{"hidden_act": "squared_relu", "norm": "rmsnorm", "norm_eps": 1e-05, "qk_norm": false, "attn_scale": 0.125, "init_std_down": 0.0, "warmup_steps": 200, "decay_shape": "linear", "max_seq_len": 1024, "doc_mask": true, "max_steps": 13139}
Each number is 200 + 30 x the weight over the matrix's rms, rounded and kept within 0 to 999. Layers, rows and columns count from 0.

# k: layer 2 attention key, 448x448, rms 0.174, rows 147-191, columns 56-111
# q: layer 2 attention query, 448x448, rms 0.173, rows 148-191, columns 56-111
# v: layer 2 attention value, 448x448, rms 0.176, rows 128-143, columns 56-111
# o: layer 2 attention output (transposed), 448x448, rms 0.128, rows 128-142, columns 56-111
k147,190,191,181,215,182,224,186,96,196,257,203,218,192,215,207,126,237,173,165,225,188,258,204,161,174,223,151,204,165,187,130,214,211,213,222,210,208,168,214,231,148,247,218,253,147,157,213,187,155,170,232,231,176,224,224,199
q148,229,225,263,157,220,202,210,207,182,163,162,164,214,214,166,242,216,189,235,227,223,222,204,208,214,133,205,187,236,258,179,103,282,186,184,201,243,168,187,230,188,215,205,216,222,194,189,223,169,168,170,196,194,257,169,175
k148,184,173,195,196,195,170,229,183,202,204,205,233,158,208,165,173,252,208,198,193,204,169,151,171,125,195,200,210,193,220,237,252,247,243,219,182,198,242,241,248,200,153,207,255,213,191,159,217,184,195,183,195,222,208,217,239
q149,178,211,224,185,229,175,180,217,188,190,146,176,203,255,215,173,194,233,209,215,223,208,224,133,231,176,253,202,229,210,218,210,189,208,176,183,189,184,172,237,237,159,239,241,139,203,220,178,184,246,230,189,206,177,201,161
k149,194,230,168,206,143,189,192,200,168,202,179,180,177,160,213,211,203,238,173,227,200,175,206,172,144,192,203,172,177,226,218,191,181,211,178,184,157,178,189,175,272,239,212,197,189,208,189,245,136,160,237,167,207,167,211,139
q150,197,197,191,224,237,190,176,172,165,233,177,184,192,176,245,211,174,186,223,253,235,229,139,193,163,214,239,241,209,175,172,165,181,161,226,237,210,216,158,178,216,244,198,200,214,216,156,241,200,233,215,182,215,202,182,213
k150,192,208,193,170,213,158,217,196,196,180,249,199,218,164,214,218,214,232,217,149,147,158,199,234,227,169,252,199,173,160,226,211,179,169,213,189,232,192,178,178,186,183,222,172,219,242,201,163,203,217,190,199,126,183,186,230
q151,142,213,209,177,220,175,200,231,156,198,209,172,135,228,248,184,201,255,173,224,239,193,176,268,206,139,186,191,181,204,270,210,220,223,250,192,205,197,204,226,215,152,204,214,196,218,206,206,169,125,194,194,192,160,175,205
k151,250,206,194,244,162,215,202,215,228,228,224,162,153,242,216,172,207,144,165,170,203,229,168,198,212,180,213,255,198,155,170,240,178,181,228,197,165,169,197,154,178,164,186,265,215,177,241,212,229,267,222,231,218,171,150,174
q152,205,201,164,206,205,161,217,221,213,214,199,226,261,235,244,171,202,200,179,232,227,233,185,202,195,194,185,207,174,200,205,241,214,140,197,200,166,245,215,191,186,195,189,173,211,172,205,240,206,203,243,215,154,190,196,224
k152,245,198,160,234,169,258,224,200,260,259,222,167,196,233,243,172,181,173,249,240,182,195,254,245,238,187,216,237,183,202,211,230,169,200,213,240,234,205,182,215,196,187,269,238,194,231,206,190,214,262,173,227,262,209,168,240
q153,234,224,250,218,186,128,225,185,169,205,197,219,246,229,218,204,186,217,222,230,160,195,220,240,195,213,207,191,234,245,220,168,225,156,211,239,212,231,203,159,221,213,208,217,199,175,253,214,150,212,197,209,200,191,218,244
k153,134,168,194,205,208,209,250,212,227,158,173,221,196,198,201,257,199,171,192,192,201,157,196,191,176,225,230,192,201,199,210,160,201,256,182,152,178,229,156,176,176,134,179,165,192,170,209,210,159,200,217,211,176,203,173,223
q154,152,179,243,191,226,182,182,154,205,159,154,176,201,154,222,237,201,239,272,232,207,241,178,197,179,186,179,182,163,168,269,218,170,226,144,233,240,161,187,212,202,215,242,218,219,205,184,251,210,190,199,230,195,184,226,189
k154,201,238,171,205,195,215,198,215,195,217,217,196,253,191,200,201,209,238,208,208,251,206,215,179,154,223,169,230,220,187,229,278,200,194,183,161,201,230,215,213,212,196,220,184,234,268,200,159,196,149,127,173,244,203,227,171
q155,172,213,155,189,204,183,200,211,202,224,194,145,192,147,192,217,207,208,196,188,196,221,170,248,158,251,121,222,151,198,196,187,189,227,217,195,154,163,222,161,169,180,212,197,231,198,195,197,147,202,169,252,208,185,190,187
k155,224,222,235,210,231,213,256,183,212,254,174,199,224,129,212,216,207,232,169,156,233,220,168,205,268,190,203,179,191,187,221,188,172,242,221,224,303,181,249,235,188,219,168,208,209,184,205,222,192,166,178,188,243,185,230,221
q156,213,166,277,209,162,236,224,234,182,229,201,193,215,158,146,225,264,232,243,174,258,207,236,171,221,130,161,230,219,242,172,210,212,270,201,153,199,196,204,182,230,212,198,232,200,158,208,207,215,213,195,259,193,225,221,215
k156,193,237,190,157,134,177,172,203,184,166,215,170,239,191,186,222,191,208,207,185,162,258,207,233,244,215,195,168,155,184,201,216,216,231,232,212,156,243,149,208,235,197,180,206,232,143,249,178,231,193,226,206,182,244,197,202
q157,214,227,157,226,213,219,198,189,166,250,160,179,222,211,145,215,253,218,210,194,217,202,200,187,162,235,170,210,221,205,189,163,186,228,204,163,220,221,177,122,213,229,210,210,220,167,215,220,246,195,187,185,124,186,185,175
k157,212,143,154,188,209,239,181,182,182,227,192,161,187,164,225,166,178,164,208,185,222,207,235,228,201,213,219,186,218,218,206,238,214,191,176,185,175,201,168,174,261,191,217,228,223,218,138,155,211,170,219,238,226,176,212,184
q158,211,240,170,177,192,233,211,241,200,199,218,236,200,231,189,196,137,253,234,229,202,161,218,164,193,160,194,173,239,188,250,235,194,199,226,224,246,210,213,234,241,218,155,217,180,195,157,241,237,166,234,239,211,217,207,209
k158,162,178,232,176,172,211,171,159,236,188,210,177,193,176,218,152,189,199,194,238,195,185,197,231,254,171,183,163,178,251,199,200,188,185,234,173,180,215,174,199,187,218,257,230,235,221,229,216,242,176,223,176,158,201,208,186
q159,161,203,227,218,230,159,202,253,217,249,191,239,244,232,182,182,177,149,194,198,206,247,213,225,200,221,229,161,192,150,217,172,184,161,203,165,199,215,158,172,187,202,214,253,264,199,256,213,211,259,191,186,220,255,168,207
k159,270,243,213,292,205,195,154,203,135,219,199,253,234,224,200,177,222,223,171,210,136,213,201,202,214,276,194,199,192,192,176,202,177,259,191,136,156,177,267,196,153,177,125,190,236,149,173,238,181,213,287,215,205,228,229,153
q160,208,206,211,162,171,239,226,160,145,184,193,195,221,185,188,220,230,188,171,227,211,197,181,186,195,163,184,213,201,169,229,176,178,203,267,198,172,196,190,239,149,219,212,221,224,217,149,224,223,273,217,195,232,199,164,185
k160,190,171,244,160,198,153,205,193,192,195,185,168,173,269,208,206,214,149,227,251,188,238,145,231,191,232,176,199,196,191,243,195,179,189,213,197,238,178,208,195,201,208,238,186,231,152,177,201,240,234,215,162,239,233,186,248
q161,210,154,173,238,202,225,209,212,254,219,232,178,187,166,182,172,216,212,211,239,211,182,169,206,196,186,238,228,244,173,243,192,216,229,127,191,238,220,200,208,224,216,158,220,228,222,215,183,189,141,194,151,201,183,235,201
k161,197,230,228,174,155,252,220,166,193,182,238,211,201,184,203,189,266,227,212,104,230,224,186,214,198,264,165,215,177,148,204,148,237,263,223,168,188,161,194,153,164,205,199,186,235,234,220,187,210,284,147,166,236,178,190,259
q162,179,168,205,184,234,216,227,230,227,261,212,148,211,236,222,209,252,236,179,221,183,191,145,213,207,147,209,226,220,192,242,207,173,201,180,179,171,164,190,213,187,211,198,211,171,192,211,183,183,205,143,150,282,193,231,261
k162,135,134,184,237,218,196,189,198,201,206,179,186,223,227,240,244,204,257,235,170,206,207,234,219,232,241,215,221,222,214,227,187,226,237,206,231,178,223,266,224,243,237,165,191,189,152,196,203,191,187,182,190,262,217,233,302
q163,187,209,231,169,213,208,205,252,178,153,187,184,231,228,251,156,194,241,187,168,204,242,234,204,216,169,211,178,230,196,213,211,206,216,178,195,190,167,186,197,199,198,205,218,171,223,188,206,232,184,164,223,204,226,254,227
k163,182,166,179,227,163,202,197,142,201,167,252,182,230,165,187,194,167,206,154,192,173,214,193,176,253,149,169,223,179,228,130,197,201,220,206,170,202,188,213,224,204,240,150,214,230,221,181,235,221,179,160,221,166,211,261,206
q164,212,197,217,219,175,182,179,189,210,205,157,179,192,199,211,221,255,212,225,187,164,225,233,148,179,194,220,210,198,172,204,215,113,197,219,184,179,171,233,165,183,118,179,200,240,199,187,193,245,228,183,198,248,194,157,219
k164,202,174,194,167,158,140,189,203,215,205,248,260,229,229,210,260,168,217,188,195,288,228,209,170,140,197,224,251,178,180,208,204,193,190,142,195,167,253,273,282,247,160,172,160,230,205,180,139,226,234,166,203,166,188,196,210
q165,196,183,201,186,189,191,189,205,170,188,159,247,209,196,164,195,192,190,147,230,210,198,189,215,217,177,209,214,214,230,273,177,201,189,207,185,203,196,165,206,234,216,156,162,139,251,164,197,235,203,204,167,189,155,217,186
k165,228,242,200,223,228,173,178,168,186,228,188,195,203,173,240,141,235,150,167,206,212,219,211,226,199,150,188,181,215,171,220,173,199,179,196,178,158,183,259,176,190,234,191,168,204,245,225,174,216,254,167,150,170,176,252,191
q166,257,209,269,140,209,190,109,158,194,188,205,204,194,196,209,209,193,243,194,177,161,179,152,224,239,194,184,178,225,147,239,222,177,219,174,191,128,236,199,170,143,227,204,171,155,254,218,156,244,194,184,209,189,179,219,212
k166,161,245,178,216,239,206,241,182,189,197,210,217,249,175,238,180,208,233,172,161,245,162,160,232,255,182,187,113,190,209,211,223,256,228,242,186,212,250,270,173,186,235,187,222,201,157,227,217,165,227,204,199,223,241,176,228
q167,191,176,183,215,173,189,206,201,219,160,188,177,178,245,152,201,228,187,271,223,189,209,168,189,196,223,181,202,128,221,237,230,228,234,211,237,271,187,177,163,217,251,212,168,245,180,191,206,264,222,170,141,245,196,138,195
k167,173,182,159,209,152,119,206,177,212,176,172,161,194,162,151,226,195,233,196,250,165,204,266,183,185,185,280,196,144,199,212,216,157,141,182,193,269,162,205,190,205,190,212,130,201,159,269,161,192,256,220,155,207,175,172,257
q168,210,179,222,211,147,164,233,158,191,254,225,224,201,208,167,204,195,187,214,231,200,194,234,213,184,213,201,164,238,278,224,209,192,207,206,194,159,177,221,181,189,177,183,159,181,159,177,164,199,203,154,177,198,180,158,185
k168,193,213,207,173,176,248,172,194,168,188,213,270,188,196,231,262,234,162,194,219,193,230,208,231,175,211,197,225,154,219,223,189,265,186,228,192,216,207,241,200,206,197,180,242,189,215,161,184,160,177,195,190,157,169,195,157
q169,190,209,239,232,130,222,251,202,205,245,283,225,180,174,234,188,200,185,254,237,176,151,223,190,175,217,193,177,181,198,188,243,239,174,167,184,213,219,181,165,151,183,203,197,196,157,255,246,267,224,201,201,278,244,164,191
k169,206,140,223,228,180,177,165,139,199,157,190,216,218,262,204,230,202,166,200,222,216,176,232,233,179,192,219,265,254,157,161,228,207,180,163,192,273,220,198,206,228,229,209,211,182,187,185,173,195,262,181,231,213,187,202,171
q170,216,243,151,143,196,167,187,221,181,199,147,204,228,222,240,177,177,163,245,214,185,204,175,237,197,258,243,186,190,198,191,198,213,204,177,179,205,180,183,152,207,191,263,270,196,176,210,118,255,211,197,268,195,221,136,202
k170,156,215,208,187,182,170,170,206,184,155,176,237,219,228,217,295,236,169,254,240,193,218,151,186,204,104,202,194,239,202,226,228,154,160,172,208,151,186,224,213,236,224,197,167,185,201,211,203,232,181,163,185,165,173,202,198
q171,214,248,212,206,253,242,236,191,204,158,173,164,177,202,183,233,230,147,196,190,183,176,173,244,256,246,181,222,180,221,210,247,255,267,229,229,204,266,146,192,200,193,261,257,181,201,170,242,188,169,282,227,171,232,123,228
k171,181,207,218,222,180,198,246,142,207,195,145,177,165,200,221,206,195,201,151,249,112,229,189,196,193,176,185,155,227,171,224,160,228,242,177,176,196,236,188,230,186,262,286,211,179,184,210,161,246,195,218,227,255,180,212,194
q172,202,201,203,214,167,225,245,152,279,175,249,131,212,222,242,182,208,266,242,184,190,139,166,206,213,177,198,250,186,227,199,192,201,190,229,212,195,224,217,130,221,195,213,195,209,142,153,213,178,179,196,149,176,212,238,221
k172,117,211,199,170,176,243,209,216,232,189,164,141,212,192,212,201,212,199,208,207,220,217,160,204,205,173,201,171,221,189,181,206,221,260,232,204,306,240,199,197,191,225,282,226,117,231,241,193,162,216,179,185,248,184,188,152
q173,195,201,148,209,222,227,245,208,226,238,191,223,204,212,198,206,219,231,236,194,242,180,179,184,199,257,202,227,194,203,223,198,161,198,219,214,179,182,224,186,202,165,192,140,236,223,210,199,199,174,182,196,202,212,204,220
k173,193,217,157,207,198,175,203,241,207,187,212,207,198,213,175,215,226,183,186,137,179,228,229,187,242,164,157,222,175,223,209,231,216,220,205,190,197,240,216,210,207,156,165,183,189,207,197,188,144,260,218,175,188,203,183,232
q174,213,129,226,228,227,207,199,193,152,260,210,178,196,200,172,209,216,159,217,184,182,173,233,140,193,176,200,200,214,165,212,236,170,235,178,246,198,193,237,235,156,224,172,183,222,224,226,181,221,210,213,182,268,157,212,149
k174,215,170,218,213,219,202,159,162,154,160,239,207,198,181,189,174,239,239,229,182,218,178,179,151,229,233,218,200,207,203,250,156,232,205,236,165,160,283,217,192,152,194,168,197,235,119,162,180,239,222,229,211,228,237,185,175
q175,215,179,218,165,210,215,229,209,176,204,197,218,165,203,216,211,214,179,205,194,175,194,250,138,202,236,193,192,188,184,202,207,168,188,190,197,185,201,199,233,148,219,174,222,187,183,203,208,185,186,148,183,171,226,229,183
k175,189,213,176,173,187,186,177,183,265,111,202,199,207,259,210,195,225,193,180,184,176,214,125,180,248,165,193,234,134,134,196,218,202,232,178,215,268,223,189,233,254,182,211,181,225,262,254,222,206,148,177,220,160,223,142,187
q176,217,247,220,210,153,179,159,220,150,168,193,219,240,214,180,219,211,231,182,195,200,188,164,194,193,231,184,235,196,181,275,196,193,175,216,219,172,161,220,233,158,190,221,173,206,186,229,236,185,135,181,200,213,191,213,226
k176,200,193,211,251,184,174,239,199,196,213,176,176,159,208,248,220,156,198,193,196,215,186,199,166,245,218,217,201,186,169,187,206,222,168,200,161,252,135,217,189,211,252,143,249,160,214,215,222,216,242,226,196,191,191,183,236
q177,209,233,144,207,188,215,196,198,147,231,178,181,232,218,176,217,195,198,186,150,182,229,146,236,107,183,215,175,203,185,165,208,195,245,218,227,212,224,222,262,204,188,178,207,233,199,191,185,204,130,192,197,163,194,222,227
k177,272,197,198,219,202,179,207,202,190,226,153,177,184,185,226,268,207,170,171,190,143,228,207,161,170,184,177,214,159,250,197,205,249,201,217,220,247,186,231,217,167,225,197,248,204,218,179,215,226,224,204,214,195,181,137,198
q178,155,202,189,172,169,178,240,166,194,237,221,183,225,217,233,212,165,211,178,170,213,181,213,228,213,255,182,160,150,186,176,140,183,168,253,188,224,264,196,212,177,161,228,209,199,186,176,194,216,215,196,149,178,158,167,178
k178,259,180,220,193,176,233,192,183,177,216,205,211,191,239,117,222,143,171,217,218,185,272,235,224,215,137,250,203,215,144,201,183,138,229,228,181,246,197,257,179,150,230,228,195,172,176,238,245,194,201,203,198,272,200,233,161
q179,244,269,234,253,257,238,230,149,125,238,218,196,195,210,188,246,148,233,132,230,215,215,157,205,224,194,204,156,220,157,163,208,187,156,233,252,199,210,205,194,203,210,145,221,183,227,184,171,196,145,215,242,208,195,198,222
k179,243,180,205,151,209,187,153,189,194,147,226,265,197,147,248,240,195,168,198,229,184,241,161,204,185,244,187,208,221,200,194,173,229,180,149,196,241,207,245,246,196,189,183,197,222,215,237,127,214,202,246,168,219,133,195,155
q180,205,203,234,166,270,230,208,220,289,225,205,205,180,276,185,215,156,193,148,191,211,227,210,218,168,220,202,144,172,315,211,211,197,156,170,205,203,210,199,234,196,174,176,233,126,166,202,193,173,145,207,199,213,153,126,192
k180,193,233,202,187,222,195,193,156,204,228,180,208,188,200,218,186,229,157,221,203,201,224,196,205,193,207,208,199,244,209,260,213,194,212,232,179,176,145,181,219,264,227,233,164,164,187,177,192,208,188,203,217,207,184,167,182
q181,199,199,209,255,202,234,174,193,207,201,200,179,210,240,230,151,158,170,159,186,232,190,179,169,178,239,173,159,243,208,246,218,161,229,246,168,184,198,190,161,206,210,208,156,209,193,205,201,187,201,210,213,203,141,193,194
k181,225,235,157,201,221,125,207,194,226,203,204,215,201,183,242,153,255,225,160,219,228,228,229,125,230,196,215,191,199,162,145,231,188,212,252,176,194,208,184,231,263,181,196,186,194,244,190,204,191,233,259,187,205,209,246,173
q182,180,144,207,172,275,201,200,182,191,181,198,162,254,223,231,196,178,186,245,211,231,190,170,212,194,222,207,212,169,169,177,219,192,190,199,170,192,186,185,179,209,184,223,196,247,163,177,225,171,218,172,228,202,173,226,231
k182,204,213,226,246,237,222,171,193,181,125,207,264,179,197,224,188,227,253,192,129,227,200,191,136,211,208,141,174,242,226,165,174,248,255,222,159,283,195,175,191,222,158,182,178,252,210,172,220,131,248,213,234,190,155,169,182
q183,192,238,213,213,217,230,138,268,171,169,185,200,221,174,220,232,194,179,176,227,223,172,202,204,236,212,221,160,203,181,199,184,220,226,212,205,165,174,290,203,161,233,174,200,265,211,193,206,211,207,227,201,194,132,182,153
k183,251,155,244,203,210,142,196,210,236,194,197,204,188,144,214,201,196,191,200,192,153,232,146,219,174,207,221,196,200,203,182,217,163,158,218,164,209,149,205,216,209,180,210,210,150,208,175,181,202,215,183,240,186,175,211,233
q184,187,241,224,198,227,209,223,177,190,149,188,145,206,192,172,222,181,198,186,245,207,197,210,255,202,243,165,157,245,187,169,243,185,173,202,176,145,195,219,212,198,213,188,200,224,220,207,221,252,213,206,213,164,225,217,182
k184,229,172,155,217,208,169,165,205,149,203,183,147,201,165,212,125,212,234,202,227,224,227,212,305,184,144,236,165,261,181,215,246,207,199,214,134,255,215,197,199,203,198,206,174,186,214,206,217,158,205,165,150,157,218,167,160
q185,225,154,227,179,209,202,201,240,196,233,223,259,246,149,221,223,194,228,203,225,228,201,243,208,256,207,202,192,200,144,227,205,161,182,209,247,225,205,236,187,224,168,188,236,214,197,254,193,230,168,199,177,232,171,252,193
k185,253,210,217,203,198,187,197,216,181,166,233,225,201,178,223,215,266,217,181,224,184,196,227,230,183,193,167,231,241,175,139,190,199,219,170,182,186,239,239,173,188,213,228,169,246,212,213,246,187,184,188,175,206,181,182,190
q186,169,181,195,199,120,189,180,224,142,166,199,215,171,238,170,167,213,158,215,204,228,168,221,184,209,244,224,196,229,180,206,207,195,154,216,235,207,197,206,149,171,142,159,186,250,179,192,168,249,140,209,178,215,206,214,174
k186,186,215,206,186,176,202,224,234,214,180,174,202,179,186,205,191,209,184,197,194,205,183,185,187,143,143,207,133,207,178,201,202,209,180,247,173,171,211,174,215,215,217,206,205,271,200,184,207,245,181,222,203,172,186,198,196
q187,177,244,222,237,214,197,224,158,189,178,207,151,175,197,262,162,204,204,221,215,230,228,177,175,210,205,222,214,206,186,202,163,170,191,220,185,195,192,212,236,203,156,195,272,185,249,256,221,258,221,212,173,182,246,168,214
k187,165,236,178,226,260,159,143,255,215,158,126,227,221,221,191,198,197,234,178,255,217,228,210,219,234,211,123,169,161,168,185,259,169,215,165,192,226,227,228,220,289,228,174,157,177,180,205,209,246,218,221,178,220,158,155,162
q188,245,247,191,199,182,209,238,198,235,145,245,183,211,232,197,220,235,188,177,222,204,204,222,236,244,199,199,180,210,167,210,179,216,269,233,160,175,242,201,205,169,201,180,189,185,199,204,203,150,240,198,221,238,154,190,228
k188,187,141,221,209,177,168,217,169,165,204,198,205,224,213,200,218,170,186,195,222,200,243,198,223,217,190,242,176,152,246,162,220,232,183,224,207,207,231,217,211,174,138,187,195,175,227,251,184,159,167,203,156,228,220,178,242
q189,225,200,236,274,200,187,210,125,179,180,218,255,200,180,207,173,247,214,174,172,214,204,175,222,208,207,201,162,194,189,178,227,153,221,188,245,169,203,141,192,197,203,198,191,192,163,255,167,201,181,181,197,240,225,229,275
k189,209,177,201,149,205,159,213,214,188,177,194,211,185,212,250,227,240,175,137,182,191,226,170,220,183,212,191,207,202,181,124,200,237,246,180,210,173,196,181,223,182,168,178,151,183,165,177,186,223,180,222,247,166,202,271,202
q190,243,247,213,189,164,220,206,230,261,203,237,171,204,253,221,234,251,201,176,149,205,291,191,221,212,223,190,230,207,210,174,244,194,214,190,190,199,189,164,183,224,219,154,165,207,192,210,208,153,229,213,201,233,216,175,140
k190,198,176,188,187,203,219,216,164,223,175,207,227,202,272,228,171,237,143,243,177,201,244,236,279,166,169,239,226,176,244,186,180,262,174,184,180,214,229,147,184,219,197,179,231,214,176,139,187,217,197,231,232,198,216,175,111
q191,257,180,222,247,218,234,237,204,225,211,196,203,143,245,265,250,130,198,210,264,184,204,183,165,163,199,210,214,176,132,209,181,183,127,174,152,180,261,276,166,242,180,202,194,196,192,210,211,202,192,242,184,186,236,252,216
k191,152,218,141,189,191,177,210,192,208,201,240,224,139,251,162,164,110,203,183,183,213,188,216,235,196,238,175,250,211,192,208,192,170,191,217,197,207,226,248,197,230,196,220,168,206,235,202,186,195,199,240,262,246,188,151,214
v128,227,177,162,248,228,162,252,172,182,222,224,233,212,221,185,221,188,113,172,221,190,219,180,194,207,200,172,231,221,195,202,214,188,231,218,188,251,222,210,175,175,189,243,122,204,206,181,182,165,190,162,240,132,199,220,218
o128,276,147,187,205,215,227,153,213,221,262,209,226,207,225,174,232,227,195,171,229,218,173,254,195,219,159,254,208,223,190,199,204,207,266,167,233,221,104,191,175,234,219,205,197,239,248,166,221,217,238,161,238,248,136,206,227
v129,190,204,134,192,224,227,143,221,175,212,229,222,299,195,243,233,165,182,186,179,203,197,169,207,214,207,228,208,207,190,196,180,214,213,121,219,233,155,224,225,208,184,184,177,182,298,228,236,137,166,206,162,193,217,194,235
o129,180,232,162,227,266,193,247,236,184,170,116,243,215,173,175,215,139,222,225,160,197,146,206,245,155,171,206,259,188,177,149,197,184,197,202,180,162,211,219,180,220,195,250,177,209,225,184,181,135,224,245,217,244,188,217,290
v130,184,191,246,224,198,162,173,221,214,216,244,176,201,206,215,211,242,182,184,202,207,247,241,97,194,210,195,159,151,214,230,182,230,229,170,212,240,197,154,168,183,275,174,219,206,205,196,237,169,148,165,174,216,146,155,158
o130,241,175,242,273,222,189,212,154,197,214,242,217,173,223,254,202,222,172,225,209,220,192,244,204,198,208,183,186,146,158,212,208,162,223,165,165,223,162,244,170,207,234,251,185,153,225,271,199,189,136,162,223,200,198,193,147
v131,186,227,231,208,197,243,130,159,220,133,152,164,186,154,145,190,225,212,221,201,181,165,211,199,225,192,307,200,215,173,252,188,212,218,196,179,208,179,217,213,222,208,210,195,144,245,129,179,180,205,245,197,231,194,201,161
o131,215,202,171,198,154,210,216,169,185,219,226,157,212,220,196,172,178,266,179,225,214,189,205,192,203,159,264,238,211,169,264,207,177,161,244,290,243,215,204,193,196,206,189,200,219,195,214,159,181,203,211,199,234,192,299,134
v132,249,228,201,201,215,230,244,181,193,208,261,172,270,227,210,231,138,173,219,193,240,200,205,154,236,223,215,153,148,168,212,225,273,234,179,191,189,195,174,167,206,138,207,193,179,161,182,162,187,165,217,197,179,184,160,201
o132,199,233,218,234,174,176,118,197,211,185,201,226,196,220,228,168,214,170,131,178,178,168,189,185,222,248,239,265,195,219,169,163,250,188,161,262,191,235,233,240,167,261,176,205,221,199,179,211,187,245,200,203,218,193,225,231
v133,212,206,225,226,188,192,203,188,219,200,163,206,233,196,203,187,199,193,225,166,167,213,181,191,154,183,209,217,199,140,228,197,249,201,158,206,221,254,173,200,204,229,222,199,189,176,171,188,212,261,245,148,236,175,153,189
o133,221,181,191,201,198,183,245,164,210,197,208,210,173,166,195,204,221,172,158,144,160,196,200,199,76,238,217,169,154,180,229,192,184,175,174,161,230,214,215,155,206,245,103,195,211,181,219,203,254,233,271,175,238,154,155,156
v134,138,220,187,133,197,276,213,184,176,262,202,253,184,179,159,259,206,212,197,190,169,244,210,218,203,230,212,176,184,213,191,210,217,202,227,189,207,207,204,192,213,179,211,190,189,140,216,151,226,174,260,197,192,221,160,168
o134,209,196,178,239,187,170,184,240,237,213,211,204,198,207,147,190,129,225,220,171,149,234,225,193,127,161,164,212,176,188,209,226,248,180,183,251,182,228,151,225,176,241,138,175,230,164,198,200,233,196,225,215,197,188,222,163
v135,182,223,181,156,197,201,212,221,168,222,191,180,248,149,163,217,167,187,174,171,219,203,164,198,226,204,191,222,208,181,205,203,214,213,231,238,109,178,169,218,233,165,175,207,202,210,156,218,214,184,171,204,229,170,185,211
o135,200,173,174,149,188,164,237,222,195,118,195,225,151,160,163,223,194,191,158,129,208,244,169,231,135,171,122,129,177,163,224,168,247,206,192,201,249,157,252,155,235,145,193,179,214,194,184,248,198,214,241,201,227,246,201,245
v136,136,219,168,180,144,225,200,180,211,223,152,195,209,252,162,147,261,133,196,196,212,151,186,215,218,203,215,210,180,224,263,201,181,166,222,250,187,203,210,205,217,200,129,183,122,194,179,276,178,207,179,142,172,215,195,222
o136,208,237,267,195,200,230,119,154,203,218,205,202,175,205,205,204,199,189,300,161,182,198,188,253,256,237,210,208,195,224,213,228,172,208,232,222,197,125,173,214,226,180,206,209,193,243,165,190,205,183,186,197,208,209,190,229
v137,220,195,173,214,229,225,218,169,196,229,189,215,230,205,245,220,211,179,151,169,197,157,153,157,233,160,190,184,191,206,139,220,187,150,257,210,191,274,220,211,225,195,211,155,121,179,229,207,155,216,233,204,212,255,239,214
o137,184,240,192,168,221,218,158,237,149,218,183,237,275,239,144,215,142,190,241,117,257,191,209,189,209,200,190,232,212,252,128,234,238,192,151,247,238,190,207,283,219,227,267,249,190,279,166,227,211,239,194,232,152,229,219,199
v138,207,237,275,179,227,212,180,170,215,211,193,266,156,222,206,224,208,175,220,268,246,200,261,222,165,201,247,212,152,188,225,201,167,187,204,205,204,253,175,204,210,234,250,244,156,205,212,203,206,276,186,199,194,214,215,184
o138,165,250,220,234,255,197,190,169,188,175,182,240,214,213,176,227,192,204,200,189,214,192,203,191,229,188,223,260,191,179,195,191,160,245,224,194,153,212,237,210,191,203,263,162,158,185,176,192,161,241,230,182,193,240,210,156
v139,247,225,149,183,222,186,210,190,223,219,249,189,162,164,196,198,162,215,228,208,209,247,137,183,209,196,154,187,220,187,185,265,192,192,210,236,194,251,146,194,196,211,168,209,188,188,207,206,183,185,186,229,167,205,224,182
o139,197,201,221,211,160,172,164,183,191,184,206,218,247,215,210,239,183,178,232,174,244,176,138,197,265,209,205,198,189,146,195,214,255,168,222,203,228,166,169,259,204,172,160,194,172,217,200,202,231,159,138,223,185,200,192,187
v140,172,190,218,200,242,239,175,177,208,180,225,200,160,251,254,188,188,216,219,149,214,207,141,264,207,128,192,270,210,219,219,157,213,197,199,228,182,221,197,203,235,198,213,209,199,251,177,175,212,108,219,190,188,220,261,200
o140,229,205,205,170,241,210,200,213,212,206,197,199,213,185,135,145,178,226,252,175,217,202,213,181,172,201,229,218,232,191,209,180,214,199,179,205,196,204,204,237,145,213,239,202,204,198,234,176,221,185,178,197,219,191,132,220
v141,172,216,281,183,145,189,224,209,229,178,156,251,229,191,215,209,262,188,215,173,190,154,215,120,196,203,197,233,226,275,175,158,159,234,177,200,221,227,202,223,183,172,167,129,259,141,167,209,201,238,178,209,204,150,218,183
o141,157,216,160,191,113,228,223,206,180,237,163,181,258,186,262,225,194,206,238,221,141,190,185,207,208,232,204,239,210,202,194,160,222,190,177,146,228,181,186,212,178,165,165,197,217,187,182,162,149,172,190,209,186,204,183,83
v142,209,152,208,220,214,155,258,157,157,245,245,168,203,200,108,199,167,185,213,231,188,201,214,212,122,277,158,208,218,157,185,213,216,199,142,199,200,185,209,192,186,159,216,190,155,242,225,231,218,202,251,180,191,190,253,158
o142,217,209,180,207,179,147,171,214,193,200,246,220,181,160,190,184,187,226,198,305,208,211,245,183,147,236,198,260,175,135,173,238,210,147,166,143,215,151,211,252,189,174,234,189,190,278,217,179,150,237,217,171,164,169,208,131
v143,211,227,199,198,160,256,168,233,189,197,200,230,172,171,198,242,222,249,202,232,196,189,133,169,208,201,233,202,170,149,267,184,245,162,159,232,208,203,228,229,200,236,212,264,171,195,187,183,229,189,182,213,177,206,213,222